Each number is 500 + 25 x the weight over its row's rms, rounded and kept within 0 to 999. Layers, rows and columns count from 0. Numbers have three digits each. The size before them is the row's rms in percent of the matrix's.

# gate: layer 3 MLP gate, 320x128, rms 0.226, rows 202-232, columns 64-127
# up: layer 3 MLP up, 320x128, rms 0.225, rows 202-232, columns 64-127
# down: layer 3 MLP down (transposed), 320x128, rms 0.0888, rows 202-232, columns 64-127
gate202 103:474529507515510469478513491495469499478493495426482483493472517525508510468522464400531519486472550496476501511488457501476519513508491539519475483489465478434511479515490471512475521530517479
up202 102:527509506548495511519482519523511498537469525537535510557446499500520513508506499513476474507504488505492459498502546501496496517504503504522524543466449511531460492524496439522479507514489512
down202 102:466518520512519499524489530475524515523539495521451487517526498510498495494525501472484527453521512512528522484508526521464517538491468537479473471449486488451490475529501495467483516498487483
gate203 096:473509499521501518465524458477484521517483487457498512497495495516410489506499520549485515476477491503504496452516462518453496501521562538466484482483493501488487507507492536491525517535509525
up203 099:533521526549520483469473500520522491488531482483498491516514480476498440489492552505506434515510497506512496481534538476490507518487532507481488484573517509506497463529458470508477447491508530
down203 097:482480536471512515513483503508470477500477492478466469474532469475537527513527487483484501514519522483532503502492479513459481527500464486488533467523495467500543505504461484500491538506481504
gate204 097:483519511558511476501495508523466493504494489522494502496526506471503462499531525500476502507493520470549474539509507488481501471462492515508488514453532530543501462500507470530512456496506476
up204 099:519530500494454485460465516549517467465456501457475479530505513505502476475441511497493528457530459487486507487524486488481470505541512501533539506515520516485512526478523502495521481468467488
down204 102:505481507477545491465452481502502467467567501509512516498540520488514520521522502468519512517452507558483514496509525460488524525510493482548467500527488492489498514509488460475504493514506514
gate205 113:530510451482492494502525512498515462542468458471512487482494472506534490488484489511495520477445506521543501505478520589490528466526488491465525514474518489523518475480480505503541510437499509
up205 103:495472524467511476495454515514509520432509508539487480519501493493482453502501518473544516510497491491499504519506526566535484529522477480542556503495512512490484494517478528494517461485520513
down205 102:519515488495491512494480506475501495463494509535500503475479504487503529483500549516469504488454476498501519505522476549514496474546494467477489474566522492534501529521483493479476504495493516
gate206 101:521495448468463578505492480502525493512500504469521513512498511516483512524472452575452496471512533498499534481546531515517467520478479488519534495456512491499502492466520519495523492482510469
up206 096:495506500481504501508501499499510534502493538460485492475507480529489464526504496473473512489472511473497524529475487456455517562483491542468557485496504502503520503516498514489528506563507479
down206 098:524542500499491480527535494546469498484559474511502456519491484509500517535502473465492514502495491490482482513503487534473527463504456547494473558492459503520481510527500521494503519489470542
gate207 099:530521484501464460518479482510478513501533518511533489503532487505489498554495480531490489454506508502488486504485496495506519479493489483497458501490528500520501515480512482509538491482474505
up207 094:497487563482456477528458529488485519552519499492583532500536479515491463502534504511473479547484515490483461486506490471493515477519489468485478545507499532542503497483489500467514519506507506
down207 097:486511528492524486484518507545502540509515485507506512511488491504469529499498513522528520482443507510485432485508464501494507504508501474505479484502552502493495468478461459498469469518497499
gate208 100:499556485513453526539505478522487489524526480525480532522495525512517516516527509517518513535506488511509443493523477530544527452476468483504517483511473536467494546494481441476533498496485461
up208 096:484498455503507524511457477493502440509497508479506513536479450460455539518527488502515494496484495512498521514537533494526475544508507526481479491502443498503478492553512531518517497530496473
down208 099:475478501496491529539508496512458471492556518507500502536485477550527507481547509559516528504490507557506509499558520531513530523451495503497478513507519516446523512521534508472563498485511480
gate209 099:517505487503524502518502517461444492518485469479501527477522488497500485490489484558530532506513477516487529558537489470490484518487464458461495528494497481524488516492503529513510473468494526
up209 106:463525490468506458534495497505499534476541514506544445491497510513461530470501489466524495484490495477515503505486514511511507491511503525477529536454520537514507512496496525491487508533483505
down209 099:471501534513524486530497502508485478523454521491479472455512515493509495522526510490456463496496486506510484503536500460518494483528533517476472501486471518517493490520484540512423563490525503
gate210 106:513523506442514456551541488511471519510484470485500501484518484496496519489526494433483486520549489512522505480497469495482481491528506499558486496513501518489551469551527480508492500487525513
up210 109:491494453480558464494508493531455534500495481507479517480470473497534525488533501516500497546531504498464476478475520525474517502505520495508497494495522488489497486556523450507457480495541508
down210 108:478497492499515448506480550499501509482515513488511539496489501516519506521539478464515516497501538519478490527500500520479495508490550483461455447513500500464499502444524474459516499533489505
gate211 105:501518530491465455504518525498505545483450518508484472481475531499470464514490515571494528490506454491515475510493527471555517495501479537459473508442523551479526500498469463504498486510520495
up211 102:466546494516507515525534533517497488482505506503509475505519534477503511548509526456500484482567507502507488519516501485482516514513535517481548553491541503503480508576518530506520487518498503
down211 099:496487432517495492489508586494512469534510482465525500503509521462490453461513512512524490505503510497513540497492495490530486512514556514502505538484489540495467486508496499496516540515487500
gate212 101:495490486529517465512551508515477553496539477515526490469495497536481503503521484530501559549487472483510504512497487503544515536484472462494470515530532427472483491498492514502516466473485500
up212 111:536544455537493526553499479495518509502525486482476484479523543485534480520463517486490561567501490538534537500516493493515524499475516460465482501506520484504523488493492484522508514519484481
down212 102:504531555467439508493524475523534461474501479502486489506496472511483495493503573503535525498452533483479556465521506494513492481493512482504490523505522495517501529482489518509501480497501459
gate213 100:494471506504554508503467544488486501509482518499493535490548477509498492494483482472523475517521487506479511481490531522466496552507476494499523457504489481544531495460489488510490459571499456
up213 091:523471495475498492500532503458519527491493483514520458549472490498475498452543534544552489524490488501521508534503456477494505500485504494518496463499492515506489493532506518479488466539511498
down213 100:486491463493495539510504487536513479486552480495465496518522457472529482499443504465468528483551534432533488486501459533524525488490502512511534479512507476535481520523514531496491504488472478
gate214 099:509533515550488496471498526458522483506467508489456519518498522498511479524550511507502494510482519489531488476474514510556544452521512516489482470419494491513537500478475475542509467526493539
up214 101:465525504502488501519499531487444532484467535523486458521513482450489490479520512545507489513506519471480506505488504514490504563526506495520492507527541497489506486473482505516520517500523567
down214 093:506537507485510501457529496495468538542484535534543514488459555507505499476504545483477498528508511496521457486520450507532512460471484509482535522469513495506495482452514498533533535489523529
gate215 091:465513484518488508525484467523503476535488533528491510488514554508534531462483526529460501504501557499501528452489512510476497509536500478490578526488527523492471471466483469515450478509511467
up215 100:490458516448523492466503508453496535461503499537497514502515503490475546537471490528500451516526525509521506533513493513485452495486532554487512511482504592507514511480515490544517497507433502
down215 095:459487487506482477523501507485521501505468472504490503487486494575474530503513491531494512465475494464493471522509488497515528555452451505486456469479505504504514487547473493478468500455518475
gate216 114:430526518514493487523536455495529516499500526476467449506550471497500518502488519490447484449524503493501451491525502548516458528498510517459480494451538520526597513550536486484479501497518488
up216 104:476501516459538465499454538557506535499473495492527474508511512481505475455530472538485531471504521483523495515498496493537441472514465506507488465515478520477487478515441488516484516485472491
down216 101:583515485533498507498509491489481448473536503498480473497440463477463509534479507515505521476487506490474519483514504521533505513487492463495447553479473463490505498524444535476527517484520508
gate217 103:535490486529519462496539502458488477512487482492511551486458509442509518525487485493485520495499473507517481488489508493503531513483510480515525505478496505490510494503478493487473491495565493
up217 112:502484491508487537530520502536498520485518458470492501503514513554530515467506524505510489492483462505492494503483469567529544523533470505472481479489548486505499531492515488486493488454481470
down217 105:513530509465519516546501477523530479508518524529471540515466527475502506502485546512534505465485501509507537482483509493523490465484533515548471522543490527527489514477520496528545522492468498
gate218 099:509576505441451496533518464531508474495531503507555512464484486437497540475476481514494519489519474501493464509498454565493473463482494469471530510540504475451477502497484465493499500512492496
up218 098:505539521525518481478520519476472523538479509530504466501540469489497503500479490499459467577530506527547540517497510518506557514474480501477483493518529481531480483490474510490491521495518531
down218 098:505496467468488502462491517535523484503521476487505495477481485479508480497520520532495543459491468525476541493498501477508461463470431435490518539486517497537475526511480478518503534498488484
gate219 093:488523478472532515521473452464514486523491503518488496508489464509495566475519511522507481455454560495528481490523524511508517500491507559525513476475475481493485514507524501538567519457497464
up219 095:541492545497526469521523541524467507493498484463453512478536424466497488538512496513519491508544481493445537489556459518476524522519485513506507510471457495545506492505485520458543490509494471
down219 102:456517510517529524520507552500505521510532501507494523511502499496493527472523488502530517521496497516507536506524529445528485495491512515516535566519521498485494544522535550512519513487525481
gate220 095:470510533485443487554504476472505484484462494495474522492498514543523482476503477483515509522508460500529489508494490511540477514499539553518502515456542515549494528496462479511484504529502499
up220 093:514504505518486513492538534508523502557506540505486533533486480511497494499490509500509511486516534527473491478479461560493512495507491510477516511496481504504482508526489552530465501479508489
down220 095:460511496506482491546490425515490484482485542493537505507517436527505477525512500502470502498475481474511469518529486507526526531495517498488489499500545513477464492511507458494551475538485497
gate221 102:455516493482475544505504496483491506507442478493484536500482504517521490473505511522502507470505458496514543494513459465489486525529466536493513532512536466482518521544454550491497470497520460
up221 102:499525468478523457454473510569567534518535472526512522507484496506493490528478507471485469518553515500509475516507518505517540516463507471526495473492481522495489496517513504460508530533523549
down221 101:474470496498483511509454534522513473487427475477501510461502504507472497504520494523504464463512492527511548491465466534494476512509495457505513456494485542490473506483480518495490470471508517
gate222 102:537466508487492568511511524484480499528535496506506492507503543450482486486496512478517538523528524522504500484516495475483477510474509481495491524517522508480497474510530515520505455475519513
up222 100:493470533499477521529480493497502510514516511467511442469467523484504511520479503507487488460499441502477518480458539463483497485496455506502545489520528522472510509483479515484478539496485506
down222 093:519469512483518481500508481516559496493521505529497479557481504515486488491511483536507529530490482472468522483520497487508507508497453518556486474512505475492522515521491549518484475478457499
gate223 096:572512448472461500529467488510499482459432463494496513522480503476507516483530455484499467510512487457495522511517507558498522483526480512513510465521532453472496503495487519502518513464512515
up223 089:499456562519555546486477551497519499526541533504533504512533477493503504523491545516480504540492501521497509526477520470498467442503479523535545475505480533551495505521484492493487480466497525
down223 099:503520495453539481564506533460533508533479516489481507512478502485501505532465515484498535464504508561533445500488510488487488486441483481459487533487481493518497491503475486477491512443490490
gate224 106:542470519504457488506488489455494535512489533477519488503527509477513521515513521467496487500514503510501509504495569492524530499476489510480469453534513475540493483509490505527460485493523495
up224 106:497498494480503517485494543479449481473492536507529486491517496467532448520522504523469516523525460478526532486516450491529523516467509473508480498519510479508510504444543501473511463509499518
down224 104:516513514474511508474539461503487495534505513467480517499502482499516524448497503465471523495488471525484485483561527520484533484526527506512553506504481513495472538467492528544505499518559483
gate225 101:535494481503493490505468553536509521513514488513468506475509484488516483493502528489492482439492475516488503472457519476482471489515477500428493496521505511479514518550528543513473486501463457
up225 105:497504501523497497540510509482490500467468517488466484526467500475529520549489582491515483480441461528476500518479465469491522505474495489493507475499513484503530487503519499518449483502534521
down225 107:530446522500496508511485565539527519506438523482486472520478485528519453500491525479482472555503502521471546477509491493493511490531469453432509510505501458533528474513487520495487474491480519
gate226 093:483492464510516499504518481518481474501515444497514534498526459499535516500503517501476495474475523465545477551504470434475522534479511500513490507480471505555492482508475480462511504554505500
up226 121:496477492490479478533512477521488461482513454494480513492520478432502542482461531493486509488514499477502468584515494455505486495527482506525489524492481542538555489542476506495523524547478513
down226 087:459468481529515506505489469529535507491498482510474466460469468513516497478481520467510503509491517499478486510510449458510460485523456536472459528482476494526524477488498499516498540528432509
gate227 111:491467449495483525496520489532503528525484527510487563497510488483492495488513494490488507492516508518528482535504504523494492535470483519486496452509545524510504534582512483520537529489456550
up227 100:491500508508509501492498510463490502499458484469483498555515476478497493524516500487498484537524532490486509494510510504478503493515513476561528546449506530525524522470455510522507460520478496
down227 100:492503488499491533504549463513491513506505489512480499478454517525525517498519550485509522523503489552490465464552455505542492498466517513510503457516532485527514446477496540505542482528520509
gate228 100:457484492485433487477528541471519478514493510492502518503532448454477515439490498517503501481464479508474502513495486540492471506495483502497479515521470475504544472504507466497502528509486530
up228 106:513481519512497454517553510494493518523458540524507468521519420544489563523492500510490493510499502465482467515533496477477501499470489535471492497483478540509503544512482493526503496532483525
down228 101:509485488499499445517544498503519526452513507510513488518458480483524517507493474470497522457506517458490516506506484473509502483532516517513484487487471481481510496468482490547532466524443500
gate229 099:479506531504527524525507489549518465549470502497478499479461485514515513506510524476515531500519493538550460504514546527518509484488476515528477582487475479494509542522485531520473508530505517
up229 098:521517497506537527494465512494478519486492481489470527564512518549500486466519505511480482526505498496461508467520488455532513498499505506505498500498503511498546474524542492476508450538491447
down229 101:525470496507518525488515506517501456514506500451512509491536519527514535515545524460519474524466519530500528539493497532497466480468484496555496530539515475507482513467545531553530520507474482
gate230 102:472480510493472527502509500460504519492509533471533467486539492480485486491509544505486526507476516488477490536482476494521491527450510486571493495524545483507483502542491503471508528443515488
up230 099:505557473513526521479505486492527503528469494465533508506526546472501513493526516550445522491494484478485488460501488468537483520495478520513496463541492490521471502515475485496459512487521481
down230 097:535492505508496530544518493505518495486484451492535525509507499550481439481498533511510469498532553484496484546486456526503507529505453488509487485541548482520510515518454492521486468479515460
gate231 099:483510532477477533455489500495423501510476502532482494492512497528451463479496508463477496475483484515519488493499483530509482500493464463507490524513531516491459521500491472460498460528497423
up231 102:463473495511494484519487537479471476534519495506535541451470465508481506475506475498556522539504489529434480476496516512526476518508517496505500492501499525475491480532534487531505533508517488
down231 102:512495490534524497486510527526521493523501515507497494507489499502512488483519473484492528454509468504497480517439535489515510514553487547479472496463521493461442502511501519504431497501519545
gate232 099:450534527494522470453472541503514522547551480510495504474544513500495484483547511493523515516511512504464546467474473491502506491491519491468513485518505499508487504494510494480489496528505485
up232 098:508505510462495530540554508502466485497505451456489482496522512531470474489495525488506488507435472465485475515524502441506529515478503484549475461471463519492507484488519473476506465522530518
down232 098:495495496514532511461484539549509474529486491458503529459473526517469471469474547509500537478467487535488523498502534513481485509520534446457523486510541502508500524518493507461489487461518468